Part of a small language model's weights: 109M parameters, 6679 steps.
Each number is 500 + 50 x the weight over its row's rms, rounded and kept within 0 to 999. Layers, rows and columns count from 0. Numbers have three digits each. The size before them is the row's rms in percent of the matrix's.

# layer 6 MLP gate, 1536x768, rms 0.055, rows 667-703, columns 128-255
095:464521473411490488510499457434587515433542498555554506529455415601483477524512569539501498389465519495535514496464540531527510461483501427440523395501502468536446483510478510454554538514519568487565529648557487546502457588493418371529491522473466502472455495498513473496557542432513525425522524406520482586461525525510537449509419525559476535499445593477484546479506513530493544458505
096:503510587482481460446556503494495488474596524536562422458462476505530486381532458511566517426504562501553534547527476554512522526550550477458424488412527571461355476502512531445535480515439523459461508528499554545435384556442461579541461454504546502439514504603543443481393462495461469507545415533511474545497537392551541534652508508587473450615465490475576369420517492504410602583543
096:397576435491590449475425469479608499533576444533545470448549529495512499521485571512525495414583526466424515486556510483522447503531553608612553451448501449537423538481577517461468463498472587548515469537500550379540437569521480472469523523451499542484564490471528505425432475564520549510451516507537469540477525432505625515495455481424558543561570510511505448638451494502569558444476
109:513493489487384571519468502485581499454507449439455502499494550474458428440499378455469531565475512583502527427596570469555541499584508501427389595604553500561516450521521472501392446498491468473520429427447445485573514495525507520550553467527409487467493547547511481520495573562572466534432530473460471481491477463611452480488466576403455403416500433502581531534505528486569472541486
106:553477512466559525470471531560558440575479490453434423533477443454575508553513538483558536530441504441403491472482525531524385524541590558504537513466511474581445487507522451502515483449484399510392501438489487436424424550434502491472454462639538427430486543423542543463515466501498532640438495448518513611451546462489489484574515565547430568432527551431496582504509460485514553529530
103:551405544479637443437436547464595484477484527480465498562505351569552562520550490452515571490560466542498513519562610588505547576460542591414571442434566491467478514460493461536492476549538619528525509497520569465515524501580538513510493432523586424466472578485578451524479466544494530591552473522497497450467561476516498545510449470431533457505443416463465585551534505541474442492428
103:555470471452515535449525489460443541526582460495508539499454472529467552587459561539561491509544426484490469455444501461490515492470527504518579501483552398488558487552469428567569514500461485513495428477502519471537539456682545563506497515466550423489535627493519447524489446617494505600469524535500417452519563457489519532516485575462502543534488486417568523500460490522412436477495
101:450502508461523515468481497587504485384577468478424493582491634451468506489505501564487492465487449500561553559527539554607466520461554469551456445504568582502380378506454493510482416502433460482537509425382537477453414493536499462430576461421495493386392572543482587468680473508561540535542528493442518542493583403512571527500409438565495528550511506407483438531576473446462546428620
096:600512412437552505432535511477511559455508501476512443486553494460449507445498474495561547521492477565523435478496425402529477497492462445527558444489529432444527584494437507430560506525486566574552520453451582499478493449559491455514476395525419507556541491462502497533586508579452533486590468449449539437449453585543474576500394581539453462393525466470509521525559549353525400533559
105:532414481472506517508452495537548484543483447546544463479463548522526627519445537476409561513489517568574589451585456511505556486538603421528559528580548458485449541473492529457443557480468605473480610523454419488423542489550444484508461455462470445513516513409474523521565544423509544458468459468551543501491479641483505408560471559440551491528454456505540516482528530481465508543559
094:498529464525655477426476567432522490481532497445476431411457420540485463602556491509540498480561480493557614460484536505472488530339499498476481509531451539559495486500595547520421422521517505507412465535511510546502402559610415477513507580525472536574454524603512555541585431440555465492472565529373541444466399387433527568505605401513519540482563407404608503495572564472552498498489
100:546473505522556535476480535409435503459481433434461521542496574537540502588398591515517461420511454596411449436539490437575382550585511448463519519485532476553494604511562440488485594528485654480462487579440527506420359435433504635512480590524481521546535495558557457453436528599423493441488530517558546524543443514449402547446563506375424424385584513461499616568502488515491492462534
100:435471482443480508554458469543514552499586485496546555446560472462540425435496520531614547605505511527509511569471439479506585496450513458479418482424430419533461543549505327423461515571563553558471444570431477507545582409399602545459521574428484547472563430568571443483499486483473532456497508472532527538481455487548511517508541646525558493521497452457485473447492571530515513520534
101:544466546374384476546566471514584488578505481486488584515513491519522468515503428498507444474523419487545559527519463488566432435541522550537574530466498538453544647468545416517538466578473550437558528619478458533496568449548448482517544592430550429510425408462509453404589493418545552474477466516510429387475449468617474496556435446459494471576483499445477558571506479563542517453522
102:513575441438602354529475524448500609469481528434467455596554562510490477490548382521489470529550515473519503463534592548503508562458533483552477553476567422596481425495545591540488489445563506521447508561517526545496487548456535433517534507437572587491470512423497567583501568468526419526525418457580497567530509498537459508477516474542664485474430502495537534467566513457456566513510
100:452532495446485548493496444382430562395557465438482474486461573475505528515566455462505496459569516450542541473476517416494473482503454481403479541522483526544552476467498519452511513485561497455479576449377543490419478518470381526480517441541497472450459523556468420463588526435483547444466545562523510503528456479414578550510482399556576494539416466526564539454511528518454567477469
098:481526440501489563498422512478426519436544491564545532532490479502529539481458551524416509530434602562401534507549491528441502430513449558491501461531587498442579479510453441435544452579499599485485506467468464523532391436510473496526532461476483562514506591461534509483555422445469400424499498448537454458460525561477505606533510495538481501380525513529477476466517572490440560572461
099:494518522405448522475520430494514511457492446412549502432490385534476555464530462441514520540506507439518441474561496517581511425608581445462538513519509502493463506524540439390542566542420514429473385342486596534550453512445393600548452508485520472444521470421574500573503459369480498550571528404537544465467367506478497530535454483455475527497450548529557524461418487524454485452472
103:463510541542481514429545529488516399470474501504477514491514483543475508497477479490530550429447530411504484502369516538517514525415591480486588568495496596558510577483424509556480516493451533545476557546471480536476501504458497462632523411456588502432510423433572517559485492435472511503504459353504463570413562542468504535575511527539537504567508510534554413481574504575497562520497
102:578492434442366422506485571482511530579550406563506511479550456490477504523512433445451475459439509458532535538503574483482429464508524448487569445490531503444488442529430531558568529649422576413467513470564471457546474525591443400560487429482515465518468481501603500560433503510428462577565532447481490469576499578568459459542444521525563496439478569420535495450497490497557461503517
099:478492434502553563542528466508532480502494519447509560562514524434533404480457551492441578524493545424476503559506566521449571501525479529565495490480503538500468494441441563438517519510465458424546495580554498501574516466476507484544448487513583529435447502439448557460588504434472529486434525458399476523617576454464504488560562482448479565484560414417540494483512419599539458538516
101:499498456519559527527512516505492426597500531507458573541491497538485527462536472582511536493495495519444519573445466489543524482404502464527432475537480462541455411582532383437472514543619503463396487482473510465542463442525494513498438521421574509514505450544459543428515551459601469527531482521450373436609516527516534499444531439437461515458568553499470451488582452482552594421448
102:468529540458515546519484540532497500442479538533438485454505473512516452513356511458538463483514578550556516593449493412510540497549524450571525550487533465523558443460455483409545545571510412492536481442410513451570520529458418447480468473470497444474607543434448532569473538478520488515490571510436574478507503483647460594457546487518512450498557476377515420507596568408475480493422
101:483521486540447577490501544526468546575422549525521554511583557578534523466476643494474449465533531505406559492639497431441500480514514565516451490533451511493524593471544502472517431555449444556556503457440523510421532481511434555547487538473437542533510456618534495503483488544555463453438516492566425574392486453489474516415420536443666465556480505436527481455556494502633428501511
103:538467488496523523487565489431469603525486592468528552524541474527452407456506483552376541522530484455500495475501513505379569478487544502495537434589497526495515485530520455495452415428458486553497552543452490396519456500464567450552523544518474398416471528531544540499447507470588479507495465460545526529608465501482426573475439536466489488529460557512474553506623480497495561513535
104:389524582558504521458543403547462467517537397454479445599423489524506445501484510408459464605533440478469374482445584474483523575454511541495516446497485546472459458568492452498449512519501434597482432533497543574544391409445502468558464505580576559555505561378526494476511486489493575471488496476522442446528468576554494545487457551506505603503401612506561521500593460426481538515488
097:525511460622491528648512480514481413628528454383539409455523496500497521495585478526583492463467462378493481544522443499404575493447491401524618524550504521460527478497569460549523449533479489577492532471508449552552435537561421536526519349494526476470552498500600382532504475549560415470470591547455530567462538491497582592511512485488448630503513427469428463593592503556482479474629
100:484551511586573587497578421382518513496503555486582450439533473445446352578425467445416547537517597467563538458464475443424466534449475510520543496552534499442463541538625465589449534487484536460545469461491452416535476474543407439535560513504557456466432480516491560490519447560567506487617551408536473395453481513515426496364463642536530454533546520495500493523565526455497547455617
100:453426484463485442476425529474466503498500552546486478403401494495474569472502478463523501450505482561358439525585546436539520431532437492587546621485522472459487566537555494528526473473481482591405515452503517595465577537521471527463523542489533538519359473463445518566526561538489507583557520443482541543570508592538459477470510554612526488488506458536528501457361559533446411507456
103:582554503519527561612554513482676501548481457404467503453505490507559462427412549478413477467545438492495542590494449502568443523459541529521545403506502421488541495478497434563471493566544513497490475510472553543509530555509454500417482402476557558500503482538500581523545456491452517437532435556495574530551500403521539528521595556524494530423400480432465454529563506549532361541414
103:549587586442490504420512453485436541533474473458426524485421523515466495479491473469614524408516471438512575483453509495499557458434434558502477514436452471532477486531436507537539506513425493480420527488396535529480373431463483553594402560507474507478368613539519484449528534548483550487516496456513475526492528468502555566479511512489562522517493462538486486452525404460526429373579
101:484519508578528569491457571426489479536465473514487510483553458471454508549439508516539549441471517463502570446545522493511456457484481456530509454535544524551537510406450468459511543550490513535555516539521436423516554564494549521526500469464520521413486498531511607450402527486487538466538487576493466465511548498514462531453548451638466536452436496561437436482516498583476531525450
103:533396361550465494430513450439506588518513478498559525557509511505469417555555497522446497527512446428485547531450482448450473542526465593585459483547436457468569500496494475457490560457548469444529498529464496514503520484519433384384493463569440558487519483469535445578396463434519499529524545546548474538558499532539410553547493568484482506554503441557519374508505393376436453538460
097:432501534502490447444454397493529503636458474489565506571485584544502525504515436497494493458431466449433494497484472575431563498537505521490413515491528616604485450524463488516574561477525466473561405478509501410489465481496482481497540459504441633522430456510567488474523545470450515472562445563505566497509449592456488515471526501490556489471505464511382559513435505497499508492429
102:467525531487522494474447534372458543534483503531506533519498465412529505469473465442562552413443468425491480506492512519538535491527547528588449488539471467459405463543498532530406476450529480483484518465390584587488512499609446485479427473526417552480494472525506573440563413507436575516506537509482481665449538510597517465516513552547542416498525569446530433508598488570490519549440
102:435505505504488552557536541478475634586523466507482521549449539511525537482480477489510601533494493554404513507499436439474400445508459541563600504525501506526583497440562573535485408536499567494430524477491480489503442517482525488599492438562517528516508541472511578514515502506484557538468515408582507518537564443470571485578443442533452605542456539485493512469444456505490470496468
107:495580512475477499477495486441489442462476419483570572530516438542530457443617472399519588450582508438478447496523491484469510557510480516519521488615472462460431469510469500554449496500545503458501463479520520524457552512509541465588458505480450449422500523466540411446546555544539518547456496517547456431447483489568495520458479471473551508596487536445547464463438558475515538462520
# layer 6 MLP up, 1536x768, rms 0.0583, rows 667-702, columns 128-255
098:544481452484580635480377498495523542490425554519524556549435483560454504576548539476455441486499399495441525471499497571603477538522602487544536481530540522496478493534452532478448439543479448517522488489483548570492543512449514544564355523440418506515519514567466552534489486592386510552469504527415487488515481483520441427544560489488514480504458491583558465436437530465529448433546
097:488384429451526466518386472441475457489547396497458516453551517535451399491531483496434447576363523531491584499511530596411552516521394477483471468601591492511466544553558471518450475406485520521523484462503526423459421532539498541540541524494547466544483471533615502547506430508460483502539530478494462520473479473520472535564512521534547470496484546488560543474476443376483417490609
100:478459586553488463492453474495533537620532398519551498535536510579424448479512484553513617496462537542513486473525465478487587502509468541479549499501451416471518544506585461497452514689463538449539534459494456610474460512555478449512528472538568531522489543534450603499418465514447574457560497447583488503485494497539540520470479466454436451518529449423486453466435497501560505535453
112:548518422412476469496427535525306564572526599457478456503507465412456494509506485465537522538488493505543415551480494422556496533511496436546522508403499436417398471486504515431472479486428527517508522498478580489469431507482407571496469564470508472603546503526545434525518477474554545431529523552515502526514455560484497549534497590436479497492560494452539515563452507371539432450545
106:522518528522428553617479505446553521440426494546430507500457509571463431537573519432502509443495486470481491537483477532515393442486503544503514488486453458508481485418540467463539402549498401517463424497609435509469485482484401576526516421440534549465471529506496588563478446554421408518566442466425617531642500575502392513448620498479487492449490496535402580421514498521512499516474
103:426514436458569551572507420501450495410445445512504507598475400520458554498458515501474528447576486409506524490414556439565438543515527486501480485411670440575482510486511483545476504514493501574481439507441532399432499600556519503463482529598503501498576522413475503498372555490498480587531520583542512417509532430465553608560433544519446504499521500511475553495555456408475505588511
102:603488530517466562551555525483474592459529513595430587497516479557513450523473409469491529550553489554543517534505517486428547473497491511456451507472470506575542511540439502536514478472546472544536581419477465496442573608461552514519483464556499562504461535473478540518515439516514478558531443503559533507440484513485514572497542523515472489507535483409434445424476527423517464573449
098:517549452476450456551489524479526547504523548497429501613511471490528566431428479504549581489549486451527494480454532594504471398508503564497492499455535371507504506522420541500448526490638487535456553612593505501465467509386412518527467467376452487498468519366473412527531482542492495527526429456451443554447557502482497577487519465466492483525500491538493405561514486508525471534511
101:502545502489403506517461427570466493508579543489501484540452466507390495364512497567487492505523523482498507467517609538578508491485538501515542485450487487523493476487573453458497514497404458558479447462470514486447430458520485444503546574447374481537486553538559506488475478502531546543479457540424504425523470514413580566592563485489487478450465541550568485579406520464549467442540
106:422503555578499514492516438497401514475440579454419565552520490500523479506498549497499461487535458535537494460453537546529524470490447524421483505471459466464535544553430530523508421405464471573485562390495534570448449464482478513457361505413581437514448575438507452400409518509474490510513455584532559506448489506513596484450490512499486502455468521497486519500449585489467425541414
095:522398508482563431505494531530516544465495633449497479532561377554422550499421537472479492553470481508560657564487462437479525506511541421611505562448548578447623434548514504517532449529440594588476451455488424484463478533527431574611590485366482458562501561581490600568455475532484596555561458537578445442518568495492492555599489501477502550490418493551500527414530496439533511451545
097:518513565449476549480449509403448530486457406526445545466566530499387496504442491520397480508553485460461500508445455441506566496537459509445495437463502412493552436467502554487610566488485432508432546402481589470509463521440569516532526529471527463455413520522572612595509475458504432509475573435507528535471432459395449454450401409507458497504534476555619438448544491412486459489369
098:463490496503431599566427454555542541572495538471470442479503448471515439544529477429601447520501445524478530418509481493529467554535443493531434538464552494467496531484507485452473426492521523585478570503512504521566478446477421477494525537403511559569483503560583499526517546416481470470446469541599535511459648560483498577410495600575537463516443525458459444481441488427453546519351
101:433471566521422463439515467566542369468564534457462460522522472480500542523548402600388412530517486605400503491514497434580535615557469511515651476593501482487520562555545492451531450434459541477544441560543395458518585552444442514489564531407484479527535454431572487474528462474464508585449376501484383538452500519476486463514432509569560544467499446426521385560545550486561617465524
097:541515581587565455484525542457516470452508483532459411545429531517571504541599573577495491501526453525420577547514466590582515517445524438449547564509527449504479450519428438547521471493541513502445528503578451497478523505500525500477536515494500573479567506528509558520610450482479498454447522601589556403572550478477462571576432510481594450550442521394415500511580511519470525479540
099:570481572486463438441498420467577455399536552579547499444519419572589462438542443456512544484538444406522499393492472447511446538566632644396555496510388482473465576427426524469539566416533503640477469524655423523442515572515492517517463579454486476452510482424473478435481403524548521544513519526482488521476412445474442595476582538431420448626541512519492467528511538578611522525508
098:524491654502403591468583534480488592493451576421522579553488482432458529366472576525467539513490539576471445479450481556474484555549464543512436515538540532436604471461493425515438483432592392537560551535467513494465533538498457496512502487512487405464444518470501579503502469482473467576599523554455426564490486491534551473488500596525405487465505505411605477588476537481488428486441
098:514510433522472491533478382454451482481589569397554415513585447556470497603505451584499484523491577563478411610552468476590505503559488480425417591414482561501406476515406518474504529518465592550482499497468588498514467466527561555529520528465470428439521554495547524412461538505541521523496516456536491510497444531535526525485570614499532487416570460465576442578431531409508390504477
104:471494482477467543503451468437436619453521481502410522550467449429505548485553512537538518556503504500502485437464524564465492441596474495494420495508513375477545415486541482390471525450480504404488494451580440490422512480583552530392497573644463542470506521469443411546531451571508542422499466629475503497651485515461592548522429459484452483464463575489406535467581455503469493490506
099:459580495547502513587473484503465403521485409502504428476397566475494522566577441489581462455482525600474496494422495471576487482462465548507546445516501481510447447590534470537578535501567547474489438449491599485425488449417520426505449493477538425497433518498568468492540620483513485487494550481474477498482450486526424575590512451503493380384499474516492496487349477553567476541478
101:575476611537508557420412527519500452552454499516533467507534494416485463424523492416531482404572503492574560553538475495521554512529504483593479500421542436471449478475496486451494469446447507495527433482493467513467414404485537494434476569533550525475470527466495518505479458403532556532545508516520472539515518482528512553472527459504529526554555595388513520500514505572417567485496
103:532471511548420520507476496469422524522456415476436561527482479538520487453549565409469590425547489471479504579501464512442560584536502474403484558475466534566571533444484528518536510479401489554588455544533431575576562392398506453544517396541566572515556497517487568420565454494485542501500471452468495455451428465549475479555534517491516513525477461474529482549640498480486493440479
100:505519435542544553480437481453483547532501519490468515524582525499440493510479409572523510456498513485443571439455544490403476506511504452532581468527497479441601471465555428417545421437524565431428487521414543537603502411519531418458530472484642522555490494540451412516515443463439498506527553503443431525535575548479417519490496573479513477601477536507455454567442544565495466457571
104:524554525506528446486481476461513561527494551540444474551483505480399493514465461509486484491491586490492599475471573507501499569581481376534489483376443415539521460493558464518501529472399411450507534479397548540528454522522567522569466468496544500472478499448431445495508524571489518525561442547524471513511486597584491584509501487489492556470486436368540427562500427536500498467494
105:488560410517520483609507513470517575453509507474477521468505550600482458584536529482504469462498588472433460440486450410466519511488491517434554376520473457437440590472508491575378448430439476538594476501512631382421494566420546383584564580570388401494467567609446507555541502526484472513455452542549571469538493521451470424484426563450494503641525491454474457513526442567491557569528
103:580503515564466460501441477504518507476488530502513452574560530463528482559489553532410464563388523447458539568428477431522477494565598557417538595555464433479557416531497516563460488463528419487433517511492579498438410525479476478486367416468555496528589492531428493560485494437536440494561469451488565431439565419476494652458561438535487548506547498490494501591600458525524547545508
090:525442566553573519464544469544453500455409522550545490514506520469474472481558539495481475432552478504497526426444462585557380505574550470419547474468563493465508374492483504557496453479566461530533605528506432406504552424578538524491503489494521474535494392530476565501467432532564544556455461573437523499503561512603575509538498422501467527509460541582577498519495505478592468604584
101:508468560536603479412538476631547534548532470463494509548540499588506458466519493489433451476455476553424543503523575542529552536474443446503507468466535426479515572362529485549480435450573484450543459573515546397534416533517513529458493560535480476544508372520479523477510485530415455562481394525404464499445542632453404503435486455483424530451438580425526467525551540483482535576488
100:478469452454524496490554536519510482466579577556486359507560523459513569473555444476560496520513519561535499436531443427553594524488485495564488475522435505560426477577610517487519518499560539574471457579541511504473510452501481478549555535500485531422487431538429438509490483563431412604458419554384461571473469468512421477451547381444488450433522418549604521534520516493583513563440
103:516515513512526455469474417503513502551538451444521500561515451505414425468485411467459510496524512526494376568487486429549554536552503574477549528515476529397534514493535524536483394533502564506567469483549503484543555495504471465533531501481454504523550447429536545500539495586454481569496431387478536515474555508534428557639507566551525535496484496458433510477548516446587539509525
100:414456499430455408441559501666502504408490488470469540568554520468495468659429513550611479499449585477441492511469550441527452420480547520492477438427581481496522518580495486507483503468411457508497469495429485513541456528460521472518439509453525530483428519496533451497551544490528514474434482389496455520610482493475545538575572484495456565566508534488539449564506493474509537521493
100:542531624552471544457516445579513465477493451436481465548453533480531460590504520383653456514537508463538419447460531481526440500473525453415525464532477522509512577345465512550496499536596469600483537512603506445417563538471467616481468522462521472511505591474528468494556569588421515524488546571486464491541581419520467473483485455463420577517563524521446509529496429417476522541550
101:584549609465603547430493578504522513640529483538479477501512477533544461537508535484485584534547547421447548453507564455547473417474465433578453435412425487508482551499566562400480441516487372527438515420516483531498427455549474430566532471428478382506433514561520470525472448537503502537386591395500565481537413471529624490503605475548490503478541502426476485443523442466530505535473
097:426480522547451446469540524410473449516485462454547488453541548442431510451523534465550455512465570473405493492440552596553522522416556507493499595550492542522535480491499463535451535484522428445467454540490518514454475502519525517391427526510589542567442495522461440496439469439516487496542496531553466569504440465488483517451441488508407524493512478439468501527507521546546598502487
103:518452535486536545542521478496526497500423534478529456548522478406441565516514530439516503455456501512493479499447528437532506572540540565439559524508499581405544523459537486446374524597463455515524605432537524536452474561523503439490481622542451487424515443392612456451585430511544454499487542518454534617508504485576453496489511500562438483510500556464489447437566566525432447613454
102:503514457471511495536623469531582479522486580479557502565533526504451565494458555574454454617485448547625608473554509511488458552502566504549592492458509459506489438481519531551490534555500416580543433532440560661476465532484508516485587663504510455506529509502528580551496519540547473564470555557469553491593509460442555533396479508542533464432597612475575444507490399431551520465561
# layer 6 MLP down (transposed), 1536x768, rms 0.0543, rows 667-702, columns 128-255
095:489465481452498495478526429504535532542528422500465482484560340588589627632491529435523454506466485523477452483502484491486624550420496424441444489547476525454571560444531449468436414484545488432507535567542473558557520568597540438557504513468412466498542477558466525540497519523428428447589499526516434442529549537402526476494512518505529538542519479524511518551456449463573520556482
098:512582560485514453469510517508513506494501506512482513547459515385532553452491487424457524574546528505563569535488474548567551526459594441586530484530508474444465484408454456525594557511457420442486481440445571521465463560623546400472446559449426503400462549482391583570515570437530476499506628530530546468500463524562473529441425559533486548563467513429587543451422532529543527556520
098:556573444521586520525501610493568411476464519608615456449481642467485495469547503428494478514526539520516580487473448542471566540470498509544458577488546566561453594490499512505487484471571505539508437465524479460522526476477477501456534429526452552507518558431522519578534590428514410465591596458435496431456518535542611493473568526494516527570509542451515552455486415467530475478555
108:577423402450503565487477459478442464431537482498532531575523549483478515497510442522443557567555396564483529498489597534517505528496433441548465512588553584594456479622493379518485517600561585445541472498520482512488447426451435562525544491530455437462550576513468482514511484439446426562531495459356390488547552570486532505541512442509540566509460549518546604499438487478469495495473
101:378497486502486501492512503429554504579474435395506443492498464540466478443566529404486574432564489464506445475434480424429495493628519496572590520537526584521463495506537535461511479558567464568491498480604465495522446474527416491554540453555555468541498486462356533450510475438543536598483552538611485483546536476570505593636492496578525555504499512491511561575466518575492463494512
102:382525453462411397508504515537573567474428584495487432459497465505501489484549388521485511549489505462486486497555550456547506527493496502530520497579536455552484489427489448532451534519491544574549462481538576535546473414595579467493514529486554485554574509587431428559508551430420530509562512587472390461587447442496592607409488539484490427462497460423543463445554507452465475493489
101:505468447497418462458533533532569464454492517410478513517446540449408544481530523585491493595479535484544456522519588437517425485500424553510561495576519564474545508635487490476551466474592483621491543540494527502525516443461491473459466442449527505415541541479484604433457525535440489480497517432507584524475502529557516495486428541551506466566468545591425551424460423529493388323470
098:540459577492478565493576523481516506510496521553520547537494580479534412536541386491605455393542460409572481479422542490487501532534492519527516502499439386533500506516517572462477445493506509461571585501482635473549481538479487513482549402570515469436515527571403521509486467395502487480500443402487465465622485478510489598477524523503490525444420565547433517385535479450512534490552
100:459514465444444456526539542445502419420462459404547534396555491550430510469491436484493482574454546451396566455484463572569393468431509466500488460495439525464554578456462486491506456479552548457487465572526535545467372490485504420527507544525456483405525514510513409497484521484576473541508522450517504479510418502573542530592412525498554413496486524510469506519515566529536456443496
106:505423509535469561433442572603425515475458479483498487598578394447491561429509500430506479527544518603452575577484591496486471437549569493458502527551457531496547524539370634513439510411469486584502593484509549566504442518514533485428528481474492528484536507488447498429500464572511529476438504551538584463458507482552456532458428536498417565523488463497474491573458482532509540428537
096:437491574477499509524404477463501478489402402500558514501497489483625537493526466462498491468414524462460532506490517558492492456416489473488446590577480458523465474563469578607469468416476560479567535533529552584468555537453479549533492498517401506493520454507530440441479586514511456522467531540380501519406531566446421514515567421497445410579517407494564442493510482386491528534474
099:557459527530509437431461462507528423578466475512578588509512449551490501513521495492583546555541457497497454500486490553488569529479461407509483473477503386514492475536516473415496483599379466488443660480505517442603505378494501419506514458460543603514440508542479491527505472507422536505551522488485518553491468530425582473499440433487433515502465456529438524504450460478445434529505
098:405534578530508559473552557501553466456496535536548486530412474523482448510491497446579548499431492504524447464494552568438476579470616459529578545447489510437494522481443527578486494480552487610565530506471519492529677501534479550475517516399557533595451527433540510545596500568427518554579542579547452516526470597496534487530507467536593438517481513533473481478529597471432553478499
100:443424482464514522399472645504447491514458579468487483275508515471517527519567444476446468446486569546511494511535546436517513613549548454566487414537480539470499520508553532460588479511443565433480525509568374597491536537521457505536423524496503524485495531513505503508612487460498484462545452566569471585488437453483503576409434554558482404571538462496488494526541532467541468588513
095:510547600585574350491450525563494556438503562476590450517597488346557427565501481541525424437430533470466478583494564522434483532480534492459520527472537405548518417565576543521493500510498519466417519498529503466534522510512547539573515511401458547362536473477538552530507553404487494468478489503438478444458535504412543513470480577549466532466472498537495482422605568501488490548517
100:385573529443526493576529454459436523391369482498571496499452484567579487501436495451437593512509468532487577477464556393481464480447525537441536483563499559460521463484430457581491541537452506558488468552464509514499489592454539453527597542530565502440469484508433430515512492461380528481484483512501567422545468545542501557536472452508523460479572527502515518569509542617519519450522
097:500453515580483516502506618466482461503493574578513544485567531614569514603519504467510485460531453424469509459507517653404459519551463558475558520481566549474447504469482568520486398505460562459520466493550603502511422516465520477540561448489461528533471480403467521446489494484466552503536482481471478552576455532501511458484550513483508632557581515553542461471502579526525519492468
098:478564462512445524548487478454499538503513426495424505465447479465603440457462508508487487454502477487457517482449435411479388522589560508444599462557485427512534539442485492439554508495474484463651496545510494473464480467418392500509663487483461434469493522552451487470502457564478432475470514541610495517558520499505429515556569526506487557512534494536504541420534438559460460560500
104:572547504485552484597426533488512438486576492559496503558530541488483509451446510496551467571485530409586538552533385551451403450542498575579530493602517543549472413509540491492535511411516520478456488507511456521482408479545475548414500495572490540540526455543481516555451541452507497454480497492437468500461495499445575497542519452445480426410555424417503531468487526540464483584475
101:445511480467477533544480467504575499509447515489456550505562424492522472486542537553452409425482476569528490541470559471428407493534416550519544496503491407478534487546534625549451489520539480586552567503644539582409507552430546524480541457545568477509561448490501448476471441436578447482536486504478423539562564542399567527604469540557586474536624464499448398418462466511509465402501
099:542595591527430475539526486496501444476550519496530544530576502494582545591572531442379516593480450550568505550513548464415508594475425510429482511438520560354557559499532503482548600472467533559471398476530503509573480538458502523537558500566557514508461503572551432440480524467492473444448490429520461490424549458535478506495659435518448502502520546509526593486495570407439424518395
099:431543530538484397600510457504497623488454450469402577429585552540489504565495523452412500466422582491483509487461541479611503558491477482518472577479482559442550524469407524458453445508522439500462508413498421470427529518440607598510488524471500556545536482440525502510467542584540453512568504501430500485551503457500517507479580481399484521473616424560424473478604517445429477489514
098:526534462489502464586567545454511545469490424566548533515572611492558544540499518514572513399492568454513540466525524432508559421521590575413540531497407484535461501505492555590494448519481512557502459546539556478427533546478530425541543485587448462529441517436557575493513534521482558578466531531432425488510482485467418501480494406471451488584521538466501518532422552501467533491569
100:490510501558443523529461551501489488507521529581516451408511482533586368527556583454445499560500385583492480496520494462540506550478489445482563495502551434545473517466498611568523536442479509474570388556451515526539548542554540487489578536490458475469605434474521551484513461455550496455521410497445406454445520506542593617449550559586483429608551541528468543456395467485447466485520
103:588561535535559595530501546498490511478429508548405520446451470548463475476523545545440562583446508532463477505681462543525567530447502504483498454524435561503414433636453484523531501497529425496574479437502503426528441440501526537527516544476508509504513527476457515470534541492408557607511449452375592560539455489371392532566445561515551490446533460535484545458515568451462509442528
103:493587543503462491504369478572385407487508453619501448525512426510556515509559524463531540330577498484531525470490500421418493476495443493460526510468462545499364508550444403588491545450540570444447515433398450493478547495447517533475514488542564544510541515488511601416487482482493470540507526474446391484426592416551457460514536542501527567522540460508522579445545444440513479462539
091:489477502487379394505493511496564510501515507519459414501502566406559513459535514563492465510419525521541449463517500550544475551533526444491442602452448477503541525507486558501503576421515558514564573530511496493459510545461539369503532563512425531479455499514455609482481453494478465531536395610561392559497553535502525466471487465488552522522447439503543519513485470540531599462509
099:468628595550480577435557500534551498487459583401550616560492487486553418571596488477492529465524514499525549457478485433435448510465479410495534467475543447473499467404581503462521546439432542536597441499511536472473469476548551529508466551465549496501440473478423536496485442523538490623525496534561487513447450535621514500437510466481547596580502454480488414540505522476495563523531
100:581561433565515549539650554499555522503504599461495515514483507467442529524553487495463460487508601459528432457369527553488505469497452357515448504502566451427464522584533508551526502399526543422571590413511546448549553472616469549536607502549491448489576450509529428574652568474567461462558484579563517459471508507547469476479537464419557512404521482499521530515530540531481494459454
103:487465492473472495510408429493456574490500599438454473560543542481527417544418527516506528451382458536516518489571538505425464508500559397500484484493502463547417539542520471485373520534551444506547454440529563626399477485553566511449487389554516439481516532476468506472553467430492371550503449437505491580425564490532536522506563563517494485466481549561480567526563565494492419518605
102:392471535527526465561450555543461472486461540482505583448514433522558551560557460510560510534485540534448481492484503494460436514524515501527442472517470497516452395453421553409485550455437502498539558491485542553546500488469532511574511476483467434458453491561520481398477522509557438493397564527550481579559570528504444548469507471488513564499486512511554489523527607458464458407420
100:453448507479480540511495379449482466517491592566453491514527493552482546608498477442495483495566558409445471503520463513531523520451514489517465458544536592550483411437493491505578561539507448547503486464524447610461526488445473543543466535517539550544412532501433576525553414567516553562493484558538510478566461562444495464535460517531469519587397510460499514563555492479560432466483
102:444472472500418569502499555495526472565516478431447443516550531520538492479571538395467446395525425507471467494484390524526535428477436415476492486577570492479523457486479540511510545578469536549548456450520518540419598440491506556482558530442497495489518415510444406432329574543450375589474479586455422482470542417426449492467456433542579450431456510509396522557498474498411473491448
096:457546578607477443418484538569543574501485497483489530492457542524516471489576520402478506451520523514483514463479525423507550512461490486475460485502552474516535483493571484467559624469495427593462417466487510427484529445503454493523479533516504511425484433546567476552560498494477423406532493449452531466516470576539508416541474547481495523432487551502475464526517538454480449522418
104:525444562516502404512492485447420569487564521546499507548539492484479461535480473442601413445510530489467467487399544401525490566498534526387463425477536413483497476628474494511468501527438511532536515468508472490550534474575470469545520491535528482525521540438561519449469408499585471414513557541546413542545494487481488489386469558476533548484461462521434452540553487523507529522518
102:461399456548401517539426571497552462534438562470534508495556537520511482548464510465443445534534533527513428375464576523570460486512477551575448565521589545456491473450509534434531496380457548497539454528423496524457449595573558487430532541500462437576468569531508522483577590563556405589475489494480460526534460499457516480575531491489497480527556574485466347536514470463535588454422